From a checkpoint of a small transformer trained on Wikipedia: width 768.
Each number is 50 + 12 x the weight over its row's rms, rounded and kept within 0 to 99. Layers, rows and columns count from 0. The size before them is the row's rms in percent of the matrix's.

# up: layer 4 MLP up, 3072x768, rms 0.0309, rows 2433-2450, columns 576-767
# down: layer 4 MLP down (transposed), 3072x768, rms 0.0474, rows 2433-2450, columns 576-767
up2433 106:42 48 59 52 43 40 35 35 48 41 61 55 40 58 32 56 52 45 49 48 46 53 49 80 47 64 55 39 58 61 62 29 67 77 25 54 38 38 57 50 61 55 34 39 57 62 39 49 53 51 48 38 40 39 69 64 54 76 53 42 55 58 56 57 48 26 50 60 56 34 65 45 30 64 53 57 53 53 27 62 60 40 58 48 23 51 57 45 34 58 56 54 57 58 62 50 41 52 61 31 46 74 28 64 43 46 44 55 36 61 69 61 49 56 77 59 59 50 63 39 33 57 60 85 49 59 52 50 44 53 39 44 47 44 55 53 41 60 60 34 50 79 35 45 56 48 43 47 80 51 53 50 70 53 52 46 55 22 26 61 56 42 49 79 38 29 61 82 55 56 39 32 50 54 48 69 55 32 65 50 65 61 49 43 39 46 63 73 41 64 56 26
down2433 101:36 47 80 37 51 53 62 51 59 63 58 63 52 63 37 46 24 48 27 63 56 49 47 36 38 32 64 32 69 37 70 46 56 82 57 58 44 57 54 50 57 76 41 60 49 53 39 43 28 65 42 40 35 18 66 51 61 49 61 48 37 60 25 55 41 62 51 49 29 61 64 45 54 48 62 44 51 39 29 60 55 63 54 46 53 30 46 57 65 46 38 44 68 52 35 35 64 48 55 50 46 74 56 70 54 40 46 35 45 45 64 43 59 39 41 54 28 62 66 21 45 52 49 45 42 50 16 53 64 48 61 56 60 57 46 82 45 42 40 61 51 46 38 34 39 50 44 43 45 58 59 57 34 57 37 46 61 49 28 33 57 44 36 48 49 55 42 37 61 40 36 51 39 41 57 67 58 51 42 62 49 49 62 61 55 37 59 51 41 47 40 42
up2434 100:42 46 55 60 74 41 60 37 61 49 57 53 49 45 42 45 43 45 54 38 46 22 42 66 57 56 52 27 45 66 41 47 49 48 66 46 58 59 64 47 58 33 41 40 47 60 43 63 64 54 31 55 60 55 63 49 62 39 50 15 94 51 41 45 54 60 60 49 54 60 70 52 64 17 73 61 65 48 45 50 67 47 67 55 42 63 40 54 64 41 46 59 51 58 57 40 53 50 47 29 44 62 53 59 51 43 69 50 50 39 43 40 50 49 49 44 39 39 62 55 76 49 66 53 57 80 40 53 37 57 49 51 45 57 44 60 51 52 52 59 51 61 52 72 56 45 39 52 47 68 31 50 47 34 57 52 62 53 62 66 59 61 51 51 53 66 33 19 47 25 71 45 43 35 48 28 58 78 69 50 40 43 36 54 60 52 57 32 46 26 30 38
down2434 102:62 41 53 32 49 48 53 46 41 45 50 46 50 42 53 53 55 50 48 43 53 26 74 65 63 40 64 67 40 34 32 58 67 63 47 64 51 49 58 52 71 41 34 46 44 50 58 60 45 43 36 50 60 32 48 66 41 50 60 57 60 39 51 53 59 46 47 38 64 44 53 52 48 55 40 37 46 48 57 62 42 64 40 57 55 69 51 60 40 55 44 43 45 57 39 46 43 62 57 41 41 32 65 43 53 64 43 52 49 48 53 75 71 38 51 71 73 78 40 50 35 59 48 45 37 51 49 75 65 34 43 27 67 35 40 44 53 46 27 47 49 50 36 39 40 37 70 44 40 42 43 34 50 50 62 54 37 40 59 46 35 35 73 47 50 60 54 50 40 44 44 57 67 59 44 58 64 72 28 45 55 64 38 38 27 58 46 60 56 44 52 49
up2435 099:27 65 30 48 35 51 54 55 45 39 35 50 57 47 16 40 42 42 64 52 37 41 48 63 63 39 56 21 31 39 36 49 28 42 60 38 67 45 50 55 36 46 56 56 47 34 53 37 54 39 56 33 56 35 68 74 43 42 32 51 35 56 64 38 57 43 39 41 43 47 42 60 64 33 73 52 52 50 45 43 42 45 57 51 53 53 40 20 55 46 63 62 38 80 27 35 67 48 41 80 39 51 51 32 41 35 31 58 44 61 44 37 56 53 86 57 30 44 46 60 40 42 37 14 59 52 44 43 55 37 37 60 67 47 41 56 34 45 21 47 40 61 49 44 23 47 65 28 56 54 40 38 29 47 64 69 39 63 45 50 36 68 60 59 61 55 56 37 46 47 45 57 54 61 49 56 34 40 64 61 35 32 68 63 53 44 50 78 41 39 25 55
down2435 098:45 29 65 56 65 37 59 24 49 51 68 52 54 68 68 46 58 55 62 57 48 49 51 54 58 65 45 50 48 50 75 67 59 48 45 47 65 68 44 44 36 64 42 53 31 49 51 69 44 48 28 44 56 48 45 43 66 43 53 67 62 56 56 57 52 80 46 56 39 52 48 45 40 61 59 47 46 45 73 59 49 56 38 53 30 38 58 26 64 75 54 38 73 56 55 57 47 28 56 35 42 41 48 33 44 54 75 35 54 43 63 82 53 51 25 50 40 49 51 34 30 53 58 26 69 53 58 52 41 36 63 46 37 47 51 40 61 54 48 52 43 36 39 42 59 49 66 57 27 47 53 40 44 59 37 52 57 59 44 43 54 29 84 53 49 52 47 58 57 34 51 55 47 40 50 50 43 48 39 53 31 58 37 50 47 53 30 65 60 26 43 54
up2436 103:46 62 62 36 68 62 43 70 53 39 64 62 67 29 33 21 63 75 54 33 61 51 65 53 51 32 51 26 51 44 71 51 54 44 60 47 57 57 47 54 62 55 61 47 29 55 53 49 44 26 39 67 67 50 54 32 58 59 30 48 53 56 56 49 58 65 63 34 65 60 37 70 77 44 35 70 41 53 31 41 72 49 38 59 54 35 45 52 66 53 70 41 66 57 60 58 55 68 32 46 38 59 53 40 47 54 52 61 37 69 45 38 55 41 55 55 66 57 44 53 45 36 57 40 52 17 57 65 48 46 70 47 62 45 58 64 48 47 58 55 58 45 55 55 46 54 42 40 57 43 47 67 46 37 54 68 62 26 38 61 34 49 38 45 39 60 61 52 58 54 53 48 77 50 50 64 59 49 31 53 52 72 61 48 42 49 35 36 43 44 52 43
down2436 097:66 67 50 57 88 46 72 51 52 61 50 48 39 30 43 52 31 45 57 53 36 39 65 50 54 56 38 47 38 24 62 66 78 55 46 57 46 41 63 62 54 49 56 34 61 62 53 45 57 47 62 37 66 18 46 60 36 65 41 67 41 56 21 39 51 37 77 53 58 63 37 50 36 62 42 44 61 56 49 43 49 46 47 27 70 65 43 57 46 56 42 52 39 37 69 56 50 46 56 41 44 46 44 44 66 48 52 64 43 55 35 51 54 45 18 34 51 47 35 14 54 49 59 62 58 47 49 39 58 64 39 63 61 44 58 51 49 49 40 58 67 53 57 66 50 49 44 49 51 33 47 65 46 67 66 55 38 70 54 51 47 62 52 20 50 84 36 04 62 55 30 59 71 51 51 67 25 37 43 51 49 67 65 50 56 64 50 42 57 64 42 34
up2437 094:45 30 42 56 49 43 35 52 61 47 49 57 67 18 65 39 79 58 52 54 30 58 62 36 60 55 43 65 57 28 33 73 51 34 76 44 53 51 45 61 37 27 59 63 62 68 41 77 53 63 63 27 53 61 52 60 36 41 51 60 53 74 45 18 43 36 68 62 60 41 49 54 49 56 62 66 50 72 52 64 49 50 61 45 60 40 52 44 31 33 45 29 40 45 54 71 25 67 76 71 71 64 42 67 40 19 50 47 34 50 48 48 61 54 38 49 51 48 59 66 56 52 39 59 44 45 58 54 57 72 47 65 39 73 45 67 53 41 42 49 44 35 40 43 42 52 41 19 41 42 72 64 59 48 51 39 46 58 51 45 43 52 41 61 42 69 52 64 53 67 37 37 45 49 59 40 44 62 38 55 69 52 49 57 58 43 35 61 32 33 53 51
down2437 095:46 68 54 36 44 51 36 38 43 39 67 27 21 65 50 45 41 33 47 65 69 57 45 47 46 52 71 58 65 48 49 39 67 50 64 50 65 44 39 40 34 67 49 57 45 48 50 46 64 38 44 61 46 68 52 53 65 53 42 53 45 48 58 41 45 50 29 52 48 54 38 60 41 43 38 42 36 55 46 51 44 78 57 63 54 50 48 30 73 32 56 46 50 39 53 39 45 84 44 30 55 55 48 39 67 51 52 88 35 31 44 58 56 66 37 53 42 29 48 67 44 56 56 36 35 53 53 28 41 43 47 57 69 45 34 55 39 40 75 41 56 50 48 48 52 50 40 47 52 84 33 56 34 48 50 33 37 49 39 50 44 82 61 52 57 53 41 50 37 53 44 67 44 54 50 54 37 20 58 60 51 57 48 31 51 63 37 75 65 40 59 54
up2438 102:40 55 57 57 41 55 51 34 45 43 55 55 45 60 59 66 72 49 36 29 60 56 69 68 44 65 53 46 63 56 37 51 53 57 28 46 23 66 89 43 25 52 31 39 49 70 25 48 51 41 62 62 53 45 34 49 50 32 57 64 35 41 45 34 56 42 48 48 59 51 62 45 36 50 49 43 50 45 67 46 58 28 38 34 63 43 60 48 60 59 50 53 42 64 67 34 56 37 44 81 55 55 47 57 48 51 55 67 74 46 58 38 59 39 61 57 38 37 40 48 69 61 33 45 51 60 46 42 48 72 81 35 69 62 80 62 43 33 59 67 53 51 60 46 67 50 60 32 33 67 45 29 47 40 32 44 79 64 63 38 38 42 56 46 60 56 51 52 47 62 66 46 36 49 51 61 44 57 61 62 56 72 31 46 50 45 47 47 55 40 47 65
down2438 098:33 49 48 34 50 26 53 58 77 55 59 54 70 52 57 53 37 25 55 37 56 59 47 36 54 57 41 66 56 69 49 45 45 44 44 72 42 45 52 59 39 42 29 58 64 61 63 43 58 63 56 73 42 51 45 64 34 56 80 48 61 46 60 74 59 48 41 57 54 47 42 41 64 70 55 42 43 46 45 48 59 31 51 29 68 35 63 65 63 63 48 59 49 42 58 50 50 17 57 55 74 49 73 58 47 42 45 62 63 38 61 70 34 31 44 55 69 79 48 36 48 66 44 37 57 68 33 51 64 21 62 49 55 52 42 58 50 23 55 42 32 41 46 26 74 33 44 66 50 47 26 60 43 43 66 37 68 47 32 69 70 51 46 39 50 64 41 50 43 53 57 52 77 48 46 43 64 42 66 29 53 76 39 49 65 59 47 63 47 58 28 68
up2439 093:68 66 73 46 35 46 53 49 20 56 47 43 48 51 64 65 48 48 40 35 43 37 52 60 40 79 59 53 50 56 61 54 25 49 45 48 38 59 60 36 57 59 46 21 47 55 60 61 28 62 44 79 50 50 37 51 93 45 47 57 26 53 35 25 43 35 48 36 52 52 61 40 19 40 42 49 46 55 20 44 47 52 56 71 48 69 49 17 60 61 62 57 67 64 64 61 52 54 51 56 58 44 51 59 43 57 62 37 46 60 50 48 40 50 45 53 43 50 56 36 59 57 66 60 30 67 64 68 30 76 51 44 38 63 58 40 40 57 50 52 63 38 46 47 49 50 40 59 46 53 50 56 47 37 68 50 49 36 54 70 50 54 58 66 61 71 52 58 75 72 75 52 38 66 38 46 35 46 41 42 46 62 49 51 62 54 59 57 54 56 53 70
down2439 093:45 28 60 55 48 39 47 37 59 26 48 60 53 46 46 46 48 54 67 49 52 59 45 49 40 61 55 33 49 57 73 60 70 51 46 49 44 47 58 69 74 41 48 61 31 51 68 34 32 54 70 45 51 65 58 45 50 36 50 56 38 60 30 41 54 55 50 41 41 55 19 42 45 59 71 62 49 38 60 57 52 51 56 52 58 51 46 47 54 53 61 35 40 49 36 39 56 55 47 59 29 50 50 51 48 62 50 49 43 49 43 50 48 57 57 32 68 53 44 40 52 49 29 67 59 30 62 46 56 65 39 42 49 45 77 53 60 58 61 61 36 33 30 48 53 56 56 46 83 30 63 62 41 38 29 52 58 50 55 51 42 71 40 34 44 38 41 57 39 52 45 49 50 54 43 46 68 37 61 47 44 29 68 44 59 57 38 45 56 62 43 40
up2440 104:64 44 56 49 55 53 45 36 46 61 33 48 58 57 26 40 42 40 47 52 51 45 32 55 57 25 57 78 44 41 26 59 55 59 41 51 68 42 56 58 44 68 65 47 51 60 45 42 22 50 49 52 33 60 71 54 25 43 47 71 45 33 45 29 66 70 46 51 39 33 58 47 66 52 51 43 59 50 36 55 30 53 70 49 50 33 38 24 49 40 65 48 43 60 34 86 49 36 64 38 61 51 27 40 61 67 65 39 49 61 58 47 44 39 60 65 49 64 59 67 50 58 60 68 46 31 31 73 61 57 57 51 32 58 37 34 48 65 59 39 50 47 30 58 37 38 45 44 52 62 62 51 68 55 29 49 71 62 51 53 53 67 60 70 59 49 45 65 66 46 53 46 50 51 61 74 35 55 34 67 47 36 61 55 44 42 39 46 56 59 57 31
down2440 104:42 32 56 43 61 54 21 57 66 45 64 51 51 66 35 50 59 48 59 47 47 55 47 39 55 40 62 56 56 63 59 67 74 77 44 50 62 47 50 44 41 35 65 59 46 62 64 28 47 57 42 55 62 48 54 19 53 32 47 39 57 52 45 37 49 43 64 68 37 67 64 63 45 45 56 41 26 20 58 53 13 45 52 62 46 66 53 37 32 35 55 55 56 44 59 56 42 33 65 52 51 46 47 69 50 31 32 55 48 56 60 32 67 62 56 44 33 69 40 66 61 51 52 66 56 60 51 55 60 56 62 54 59 47 38 57 51 47 33 69 40 46 51 51 53 09 59 53 50 69 38 25 46 39 48 47 54 63 55 58 59 47 68 67 45 29 41 69 28 37 55 39 41 42 54 76 73 49 48 56 34 53 68 42 58 41 62 33 52 20 57 47
up2441 104:39 48 58 64 47 64 56 42 55 46 44 55 46 47 53 51 68 60 40 69 38 51 70 51 28 49 61 36 49 66 52 60 33 41 28 58 66 57 48 42 49 42 28 41 76 54 60 41 61 41 36 48 32 41 55 53 36 46 48 44 66 63 69 43 52 31 52 44 39 20 42 53 60 44 42 70 43 26 47 50 69 54 50 46 55 38 33 48 65 37 56 57 51 45 28 70 38 44 59 44 62 54 54 50 40 61 33 26 51 63 48 60 47 47 65 50 50 56 65 51 44 43 47 41 57 54 59 54 67 29 73 45 34 58 52 62 58 74 47 35 44 45 59 25 58 59 26 61 43 58 60 66 28 52 64 43 48 56 52 43 41 44 37 42 40 52 37 41 65 44 51 32 60 54 64 51 69 45 61 20 32 42 57 31 30 45 55 79 42 40 56 60
down2441 099:62 36 53 75 56 43 41 52 67 49 48 61 69 58 57 47 50 51 58 45 44 43 39 49 48 44 49 44 42 51 56 59 59 64 53 47 54 55 43 22 62 63 57 49 46 49 55 59 57 39 58 47 63 23 56 47 43 57 54 54 58 54 62 30 41 63 45 46 35 44 41 51 48 51 73 54 61 42 58 68 50 37 44 57 59 56 33 69 42 50 19 59 76 46 57 55 49 34 33 66 56 36 54 54 66 41 59 38 57 63 64 31 51 59 40 56 42 67 64 38 69 51 62 44 58 56 47 50 76 38 41 54 41 41 44 87 23 37 13 60 56 54 50 57 56 53 35 54 55 44 57 51 45 50 49 27 45 67 67 56 48 49 34 60 51 50 40 31 37 65 57 55 38 56 45 35 55 43 39 52 39 50 52 69 55 55 32 52 42 39 52 49
up2442 103:53 35 50 72 53 45 27 41 38 45 35 55 48 51 43 60 53 55 39 35 55 34 75 43 53 45 59 57 58 58 53 51 54 61 63 46 49 36 66 49 40 50 56 46 48 45 55 58 44 46 56 53 54 37 64 44 65 57 42 33 59 53 52 28 44 35 74 43 63 50 47 64 52 54 47 45 43 54 42 39 55 41 65 50 55 72 52 46 44 60 48 56 57 41 51 68 45 46 50 71 56 62 51 54 67 63 42 52 60 72 62 71 33 39 62 46 46 44 43 69 56 65 61 39 54 47 39 53 49 67 58 40 59 46 70 50 47 45 64 56 33 48 38 44 56 26 67 42 59 38 55 48 38 45 55 14 48 59 53 58 59 56 58 59 35 70 53 70 73 57 45 42 56 58 42 33 48 51 38 43 52 46 64 39 60 79 71 80 05 52 54 29
down2442 102:52 45 43 42 60 49 55 49 32 47 56 63 50 53 59 48 67 60 42 39 43 36 46 39 44 32 56 57 53 62 53 49 34 42 47 43 37 45 61 48 46 56 36 65 28 49 31 52 40 52 52 42 37 58 61 59 42 34 56 37 73 64 24 45 47 42 33 53 91 50 42 61 50 51 66 40 39 29 66 42 59 47 58 35 67 52 22 47 59 57 45 53 51 53 47 55 50 44 48 51 42 52 49 49 70 66 42 66 43 55 40 46 33 43 57 52 56 48 50 40 80 44 53 32 62 43 32 61 45 57 49 52 49 60 39 72 65 46 63 44 25 59 37 39 44 61 47 66 70 55 36 52 64 21 63 44 38 38 39 52 53 53 51 41 60 32 60 48 41 63 44 52 38 52 37 54 60 49 56 37 33 51 35 36 54 68 38 55 74 49 47 34
up2443 098:45 40 57 63 33 68 68 48 37 40 41 52 54 59 51 47 41 73 38 50 50 62 32 46 34 40 64 41 56 55 51 51 56 60 54 48 65 55 46 43 61 43 51 53 71 47 51 58 50 58 55 69 49 70 31 50 63 43 54 68 83 36 68 52 40 36 37 74 31 55 55 45 34 61 39 72 55 39 17 45 47 69 35 40 64 62 59 37 68 60 40 54 51 49 42 56 51 49 27 72 41 39 70 43 51 54 34 49 62 31 53 45 56 38 48 40 75 56 68 63 44 63 51 35 59 57 61 39 53 54 68 74 52 51 54 46 48 67 46 34 69 29 47 44 69 65 70 51 57 15 41 48 54 46 48 48 38 18 69 56 61 37 51 58 31 52 56 61 48 42 28 68 25 59 40 55 44 58 64 60 56 60 52 43 48 44 39 46 49 79 33 60
down2443 097:61 51 59 48 49 61 49 48 60 69 39 46 59 61 46 33 40 12 61 51 46 34 60 57 51 53 38 43 36 50 53 58 44 46 51 58 44 38 67 55 54 49 53 58 40 58 68 48 45 44 48 57 36 54 28 41 33 65 28 31 55 46 34 45 46 71 59 63 65 42 53 62 80 49 53 37 56 51 70 72 46 61 42 66 51 60 46 51 51 29 58 45 49 40 48 52 19 48 55 39 49 64 35 54 46 51 50 49 50 37 39 47 65 55 67 49 22 47 43 54 38 35 39 75 46 64 31 59 59 51 65 48 44 59 67 49 47 57 48 33 35 42 49 57 48 52 62 60 56 54 62 87 36 54 53 46 65 58 35 65 47 67 70 47 41 63 56 45 69 40 31 54 66 49 47 65 60 53 22 64 44 57 56 65 46 54 62 54 32 51 50 34
up2444 104:37 46 72 43 53 54 59 66 62 47 62 42 52 51 56 45 45 75 42 34 46 59 37 60 65 49 50 59 52 33 43 60 55 23 43 74 46 43 26 32 21 55 45 53 41 54 57 66 62 65 54 56 46 56 71 58 48 37 59 41 70 37 36 48 62 44 31 45 60 42 47 53 44 55 58 41 30 70 44 33 59 51 65 34 48 63 41 46 44 48 54 77 34 57 48 28 68 54 54 38 57 31 63 51 60 57 57 42 26 62 43 55 53 57 57 56 66 41 69 43 42 47 62 45 62 48 49 40 42 59 70 46 34 50 38 32 42 67 44 57 43 60 41 57 50 47 49 41 41 51 58 68 51 55 56 55 49 42 50 57 42 35 55 42 54 51 50 69 45 59 35 36 40 44 54 56 68 39 72 47 37 51 30 35 43 76 18 61 44 59 38 57
down2444 099:69 42 63 51 61 47 36 52 47 58 30 51 62 57 57 51 55 38 33 64 43 51 62 38 42 49 53 33 38 32 52 33 50 60 38 56 54 52 55 51 50 48 59 50 70 41 59 74 25 54 29 70 65 59 48 39 63 30 50 62 59 66 57 47 52 64 85 44 54 41 49 46 25 54 57 35 34 39 53 55 70 58 59 33 49 65 46 43 21 60 37 66 51 63 26 71 45 54 53 54 62 36 58 36 51 30 44 31 52 57 53 34 41 63 35 47 28 47 43 70 59 45 42 55 39 51 52 68 58 74 40 57 57 66 34 43 28 64 39 47 65 36 38 47 58 68 56 68 59 56 61 24 51 56 52 53 56 70 61 54 47 65 29 51 58 62 34 58 63 24 49 42 68 41 55 48 62 58 67 43 64 63 52 62 47 65 47 25 49 42 64 41
up2445 100:51 29 54 46 59 61 61 64 42 24 58 45 50 65 59 47 30 52 50 41 53 75 64 40 56 55 44 45 45 22 58 49 55 49 43 68 63 79 35 60 31 26 36 51 41 46 51 61 52 46 18 49 31 56 54 63 61 37 75 52 35 50 51 61 59 50 44 68 59 29 36 56 34 33 46 62 47 41 44 46 40 41 54 59 63 71 56 32 56 64 74 37 49 37 43 55 53 43 47 51 44 23 53 48 58 40 72 36 63 45 30 54 54 51 60 54 56 37 49 54 49 24 59 48 47 48 47 37 47 61 46 51 54 48 50 53 61 38 52 50 61 60 56 48 61 49 59 36 54 56 36 48 49 40 48 72 57 63 65 69 42 41 45 60 66 36 49 72 48 67 53 59 40 51 52 55 38 58 48 47 55 47 47 47 72 52 66 37 41 57 28 68
down2445 103:46 66 49 52 37 64 58 69 41 56 59 51 42 47 38 36 36 50 41 49 39 35 37 48 46 46 82 49 52 33 46 52 47 56 48 50 47 51 36 35 43 50 28 56 61 48 53 70 46 69 36 53 29 44 59 47 63 45 54 63 38 52 49 60 56 34 37 64 42 47 38 22 54 49 54 42 57 45 42 56 47 53 55 42 69 44 27 44 45 62 32 43 45 23 66 48 75 36 59 37 39 50 37 39 60 42 32 68 48 32 26 54 47 49 29 44 29 54 54 38 54 60 50 57 37 48 33 49 17 55 44 53 56 36 61 56 51 54 37 35 31 41 56 34 38 50 50 38 52 48 23 65 38 52 60 41 62 38 41 70 53 75 53 46 34 31 49 46 31 53 51 56 37 34 55 34 65 44 25 60 56 52 71 63 54 44 60 51 38 54 30 61
up2446 099:60 46 53 49 43 50 42 61 37 62 80 64 53 44 36 32 82 58 48 45 63 48 55 59 37 41 50 56 54 38 55 40 51 43 56 58 23 66 51 78 70 53 58 56 59 61 54 38 47 54 55 73 43 55 40 60 38 66 59 57 62 75 51 45 54 22 57 55 53 25 47 67 57 69 47 46 22 66 47 47 58 33 35 67 33 43 63 50 37 68 78 65 52 48 57 51 42 51 49 39 37 47 74 50 71 32 62 40 28 49 42 63 43 43 37 50 52 50 41 53 43 63 50 65 40 42 40 60 39 55 53 65 59 71 53 69 38 49 65 32 44 54 40 55 51 34 49 44 50 63 65 43 41 55 63 42 48 52 52 43 41 60 52 49 40 19 58 53 60 50 48 48 64 46 46 44 48 63 69 54 32 47 37 50 62 49 45 58 34 32 70 31
down2446 098:47 52 32 47 47 39 48 24 41 52 51 58 42 57 64 55 40 48 40 45 57 53 61 51 51 63 58 38 59 43 46 67 70 53 41 58 59 30 42 38 52 42 73 41 48 44 50 52 36 59 48 47 36 39 56 50 85 73 49 67 49 33 60 68 54 53 57 66 38 49 49 63 52 52 48 58 53 51 64 53 48 72 60 42 38 49 42 59 32 47 55 37 57 57 53 22 63 59 48 63 62 49 29 39 36 45 65 50 41 49 44 72 56 54 66 56 28 51 62 45 25 69 67 52 38 51 53 33 56 57 49 64 49 52 65 62 49 58 60 58 65 63 60 59 42 51 58 40 48 64 74 39 60 50 44 61 56 84 69 26 25 44 40 46 64 60 53 60 42 53 59 50 58 66 45 34 43 47 58 43 30 51 77 61 50 49 42 37 57 36 71 31
up2447 105:53 60 52 53 39 54 51 41 42 33 51 45 42 55 42 61 65 60 26 60 54 66 66 30 73 53 32 54 46 63 72 50 53 62 44 44 66 48 44 44 55 67 39 46 30 82 48 55 39 52 47 25 42 85 67 47 40 54 29 38 30 43 29 56 57 67 44 59 67 39 49 65 52 61 46 50 62 49 58 42 32 38 51 51 44 53 42 57 56 73 66 48 38 53 32 51 40 22 46 50 54 56 38 38 63 40 60 52 53 50 64 34 69 49 50 61 40 55 52 43 54 60 66 30 39 46 49 29 68 63 58 47 41 47 43 50 63 52 55 43 50 51 56 59 53 25 68 48 53 63 70 43 58 61 25 64 40 52 39 48 61 43 36 57 52 39 80 60 51 46 66 68 70 53 53 52 39 30 55 49 52 55 53 36 40 42 39 51 77 41 59 38
down2447 100:75 57 60 57 39 39 25 45 29 52 70 66 58 56 44 57 57 34 51 76 59 50 48 65 56 47 60 54 73 73 74 43 39 50 35 55 40 50 55 44 56 54 51 75 56 54 47 53 54 61 22 60 49 46 37 65 47 47 61 57 15 47 47 45 48 52 28 41 69 35 58 43 45 58 52 62 53 59 32 71 52 40 72 38 60 59 63 61 43 60 42 49 44 53 49 50 63 33 41 60 30 30 68 46 54 56 45 39 44 28 65 53 62 53 60 49 46 58 53 50 43 55 69 40 51 33 69 48 61 52 76 42 50 36 46 23 59 61 57 37 47 41 63 46 38 51 49 63 60 38 35 63 27 18 68 56 47 59 52 65 50 47 44 57 48 56 61 62 62 46 53 53 61 57 43 51 52 50 41 40 42 50 49 66 74 61 64 47 51 53 61 41
up2448 096:38 59 51 41 41 36 84 36 40 29 40 33 45 56 50 54 56 48 62 80 75 52 56 52 67 42 49 61 56 63 54 49 43 47 56 52 49 26 48 36 49 47 49 43 26 53 81 44 21 63 56 58 42 61 67 64 64 52 44 45 57 64 39 42 57 59 16 53 54 49 63 40 74 40 37 44 43 40 30 72 54 46 39 49 72 57 52 40 32 43 56 47 52 51 51 44 59 46 50 60 62 38 60 43 33 51 61 19 57 67 40 50 72 65 17 48 35 33 53 52 56 54 56 53 51 48 42 58 56 49 74 54 50 44 50 63 41 40 54 40 68 55 50 46 52 69 55 74 62 37 62 56 57 50 61 48 44 56 50 46 38 37 58 40 44 23 64 60 26 35 48 60 55 70 42 38 30 46 50 74 43 63 50 51 41 64 43 67 76 38 28 68
down2448 099:55 33 73 52 66 63 34 28 42 58 56 70 53 40 58 54 44 55 44 38 45 48 65 61 19 33 61 39 42 65 73 63 44 25 59 51 42 58 33 76 45 67 44 51 65 51 47 14 43 25 56 62 47 45 55 50 53 53 61 49 64 52 62 42 40 33 51 45 45 18 49 59 44 53 36 55 55 40 35 53 78 71 36 37 53 41 58 53 55 55 59 37 42 60 45 65 38 50 38 37 50 45 59 46 37 50 51 66 62 43 84 61 42 61 49 47 41 68 56 28 63 44 44 38 70 37 54 22 56 43 54 39 53 52 61 55 37 35 64 15 51 40 39 51 59 24 50 67 46 64 54 38 33 48 52 47 40 49 66 45 61 52 59 56 53 51 32 34 45 42 07 50 41 43 57 58 52 48 48 53 50 44 52 60 45 44 54 30 45 62 47 54
up2449 100:59 48 57 54 62 40 40 70 68 39 48 48 68 43 57 58 42 71 46 51 54 44 53 36 48 63 34 57 57 21 51 71 60 53 65 46 49 62 42 48 52 76 45 44 37 56 58 52 28 80 52 60 49 64 55 55 58 38 60 59 45 44 72 55 27 62 46 57 53 46 55 47 51 39 28 51 70 61 56 52 58 37 47 42 82 77 66 58 46 61 52 52 24 61 42 47 58 37 65 60 46 52 18 38 67 47 70 50 53 59 48 42 45 48 47 35 52 56 29 61 68 31 50 44 43 31 62 35 69 39 59 57 56 53 61 52 63 71 72 58 43 63 42 53 40 60 57 42 59 41 42 53 51 53 47 48 63 60 54 54 49 44 53 46 51 39 71 46 49 48 50 37 50 62 53 45 60 59 64 34 55 47 39 75 59 51 50 66 70 65 42 52
down2449 097:62 51 32 47 51 62 55 60 37 27 69 66 28 67 69 39 37 34 43 39 69 47 58 50 65 33 56 42 43 44 40 43 42 59 44 64 61 36 56 58 29 59 52 39 43 45 53 69 47 45 49 59 66 61 45 52 56 68 52 48 58 53 67 49 50 67 45 39 49 45 50 34 40 37 29 46 51 32 69 47 54 54 80 71 76 22 26 32 57 53 45 40 59 58 35 52 66 80 40 64 54 66 63 78 64 66 55 34 56 39 60 40 64 32 45 54 49 28 51 45 51 50 57 52 60 52 56 72 39 62 51 48 43 31 38 44 42 48 60 59 53 41 52 48 16 42 47 46 36 72 66 28 43 64 38 47 24 51 59 39 41 49 59 43 55 46 44 60 50 48 47 45 54 51 54 49 57 40 65 35 50 38 40 56 49 40 61 36 43 51 42 47
up2450 101:48 54 48 49 43 46 51 53 50 37 66 36 54 54 46 39 37 25 38 59 51 90 47 49 38 60 52 49 69 50 51 63 61 46 64 56 59 51 55 30 46 52 68 51 39 53 59 52 57 55 56 55 35 49 59 59 55 47 45 50 51 52 43 46 77 49 33 45 51 39 51 51 68 56 57 44 54 48 42 53 63 54 50 49 56 34 31 23 28 41 28 53 39 59 47 18 51 56 58 76 50 44 46 62 52 63 54 55 49 44 67 46 37 61 43 51 60 33 49 60 57 51 65 58 75 63 70 62 39 64 63 45 63 23 28 50 53 45 59 40 43 86 57 48 38 55 50 48 41 37 60 33 64 60 41 48 43 53 65 36 40 66 51 51 42 39 47 44 33 61 52 23 35 57 32 35 69 72 44 61 53 41 52 62 28 47 29 48 27 29 63 65
down2450 095:52 28 58 68 34 52 49 35 65 34 51 64 54 51 39 50 69 44 48 51 52 41 80 45 48 67 46 47 48 36 44 47 43 57 61 39 55 64 58 55 38 36 47 52 63 46 62 50 65 52 45 59 47 57 47 48 42 45 31 75 64 40 53 61 30 45 61 48 48 66 62 33 52 83 68 74 25 60 46 47 60 39 66 65 43 64 44 35 67 64 30 43 43 38 75 40 42 48 55 35 69 23 43 48 42 56 70 54 57 67 63 65 50 55 77 60 45 63 65 46 72 48 69 38 42 46 75 61 57 42 34 40 46 45 45 35 55 38 45 57 57 51 49 53 54 38 54 43 36 73 48 41 45 57 59 65 62 57 58 50 62 55 47 37 56 34 48 40 50 54 28 57 50 50 56 43 31 32 54 35 36 38 51 47 47 34 47 31 54 49 78 67